Weights of a small transformer language model.
Size: 12 layers, 4 heads of 64, MLP 1024 GELU, vocabulary 2048, 10M parameters.
Architecture: LayerNorm before each block, no position embeddings, tied embeddings.
Each number is 128 + 24 x the weight over the matrix's rms, rounded and kept within 0 to 255. Layers, rows and columns count from 0. Numbers have three digits each.

# layer 3 MLP up, 1024x256, rms 0.126, rows 822-904, columns 96-127
174086145135143155095157107104164144118111121142107133129128174081074104109148162116089114118142
139112165134126174141157151174096101112094134087123133113154088155118130135143182098114177111142
097107100120140075105114145139141119191137116131097164165114129116137129128126165113126132082138
146124148114106138129168116103112118115122135126108125147101125122128138135128142147172109104131
150121146083136125101117117115150094097123137143117138116154130117122117088095156146126141163172
130111136149092131134138136154109125095109146148124099123140094127116118134131089133131158117128
165093136147064124105126125129158155144158115150122119113082140133169117134108151104121109090125
121126131124128109116119107135077062097138102133121139155093112111114113108154126177127128112104
130122100133116131113074165094098134133136157131131104149116113123123121137145150147131119153144
125172122152124097092137122160104140150113089092118104157107134072133127139123152122123120127116
156113133113140124110119110186095160114134163109155122155108150099126098143113168123136116072138
131134119124163135153119096103090134089145161122141150126134129113116156147124166098106136153142
129105133152142086127178137145169122089146167123166152096093118147121107092122173118176159091138
129141163123126161090136155133071101115154162121119130172158091129155112122096126095149100126115
117142127143121098097144152126132167195109108080101117113131146111109104151129104160141121125102
102117143116110122155125125153106113088107105140134138154134104130106103145133105176093134124141
150107108147197122105141122124137094142150148125093160137100141138149115102107160146129187136169
110133128097123122106118168117111099113167101087109078140167150173161114160103142121148144128145
122140150093121108111096128119157120126166110141140140163165115115136124170120181153170144138095
169115162109131088115154132182133153134134149088153085173119094097112099092143133127142150102148
081091166150162063136085151103104174118143123132131077168112137150137111130088105122161142108107
130138149130138129135108147109156144094100176118113143103158120180143099102139140110105124081101
165142121152134157171144099165122097148122176119144114120134101097152132152111126074163089124166
155185144142081141132143123108092177123124139108111105167153157066151083175104155111160122129051
139141110169115098127108158121119147135122126144107129169131141128144105146136104163119116107134
137156113145149105101163119123119126134129118128128141105127127090140128137076118110174101150076
178140154106155135167100202187149120117104125141174086135155146089105126098071136119181119159104
131141118099153153089110145145148106146155129173122101148114154113126127117080132096088088127111
117106140135092151130153147134126104164122156145096133147129131108141120105120123141133135150120
105112160127117105121125154126109079180107160104117143128125112105129174134094164159134074156114
127173105126114167115122131142131117102140131124096104131131152100121118116093165110075084155127
131122131093116155143123138125148100138115099161121149110153097148128131157133094119161109121098
148095111123109087111129136170105129153127099148139079115137126141162076085125111122082116122106
111114134140110128153156150125105128092131144140058086127160088154131128130095148117150068085122
142153160116101124191170108148130119131108134096095129156090118158148109077147151117137133143117
158122151100154097141137081149138064117135097064148136147093143111151120123102136129149121121132
098135097100123143128153131113106145089083154090107099114095097108133136110160105140075130158129
140108115106154142137165118144123140154143111149142182125118141143093131127129145132083105149131
099152134135117117107118102124145115116161129135123134099156114106097134119136139146111132121141
127159157134164159127149135117156123114136139125114129106093144164159138153119141102098104104150
134108104143119125115142115145110167128087114116154119103118174129167097111128131107156112113109
130122119122112159134116134117137138127163151140170141090152174092121142179114128171174096118087
187131140104125111104093120151156158094134130165166142161116124120083160076130121124146148131112
078157140128132140152128160139130140158120142123174115107140152132140136094109143088087125125122
094111110144101142083143112124151133132087146101162114134137138138138150106107133102134141132133
159137126106083082116134100188135172137140146099133091161152109125104115098119157122146147168119
126091127166149088115149096113143089165134099148166163130094117156109123107102103147137116165140
123107132083104140129109133137188131112117127140119141113106091131139187160135087111102105129149
139129134166187158173110120145135122135118125085118118125113156120131110165159117158107117163140
136175117107105132139090111150176134072142136165129118177144136101091174094124170140129113130126
125166107115157161157149104150159145130108118164132110131099162130187089106120141142112132131153
143127129128150096105107124129132151155139115166157090117116177095104137132128131148094158182125
112155129120095148100129144120144138146107130127145114151116149096143109076117115152115165148133
136106137145151176159123146119135120116157160160102108106096112163112157123124126179100063151113
138135122101117166174103147110164117167194132126107155073120132104104126136128147112155147137116
152160154139169091094107088156106166181100133123123163034138062155112125180099148175174102103101
127153115123135126115120118152162117098129148131143158159124081111118170143141153153130123143164
132090102158166105151134126121125152157144142156151118125115076113122140109143120160130086167126
154091141154099064095143147122097115150119078087137100132115133125069137150125134121101074165089
130149156135091069077113087162150188108111119114166108186151105159132145151114121117155115089103
140124165158090123079122105101111155140143114102141107121148134135138110112133129154115170129128
125091064109121128126114135133117161151096135101153102176137133115157122115159136133140166121130
096129189192114098124116089144129126108158149107086149103124085077118154119122132138106152146123
153137149154130138114095117156129136113155124112158111132145149140121142129145068154114129162132
113150157163097084166160150116127155171136144150123133110177145126079123127110141132119138114077
142093117153091142132122177119139127137099133141092103118164111098131091154147141121112138111120
138125150137151114138166078124118071133153142161136127113151185110067127182113158088115125112083
135164155133153084147090139128124108135113119119109097132112150116107166127099154143175143162130
080127180155118129090134113116178139115140103117131113193129117169126204132113167107149158118125
104151141127138125121134132108091106153139095111110148142069169089102139111127135106108126112092
134085100091121111091117137144131103133128134112168147118113106107128128144091128146130127124104
137149111108120090111119135119166127115117131148109125120112119106136104084153098127149131121148
124119135153144149124166148192126115124126110172099150125153158125188131144115138122158119132127
150149138115159091177162196119125092166150153118149131114133158128132124135151133104095127130082
097121139133122067173156129130149118106114171094118118112108094103150164148144143139101176098132
138160139134159125126084142135144131111115136111136136101176101183089097125150138118033125155208
106156138134077110121189143144107142179129150154137139124075157115124157146146148152144149139119
100101122169143132116126155104123118103123122115106121111112079073102126136144178153091094093153
116148116132129165118092119142169168146112115141106113102126151120108141111110153143146137123107
122120145140115126086107122110080102050117141123112133164133122106161127089103137105157111089123
121143118111143172118133122122096132131141073135148109128149129100163126123152130134096087137164
156123084116101102153109081174108145132196149104115138129131150099165127143145053129098097124072
116165104100132095130156117127136145164167101150146157111098099149133138174121139154098125094106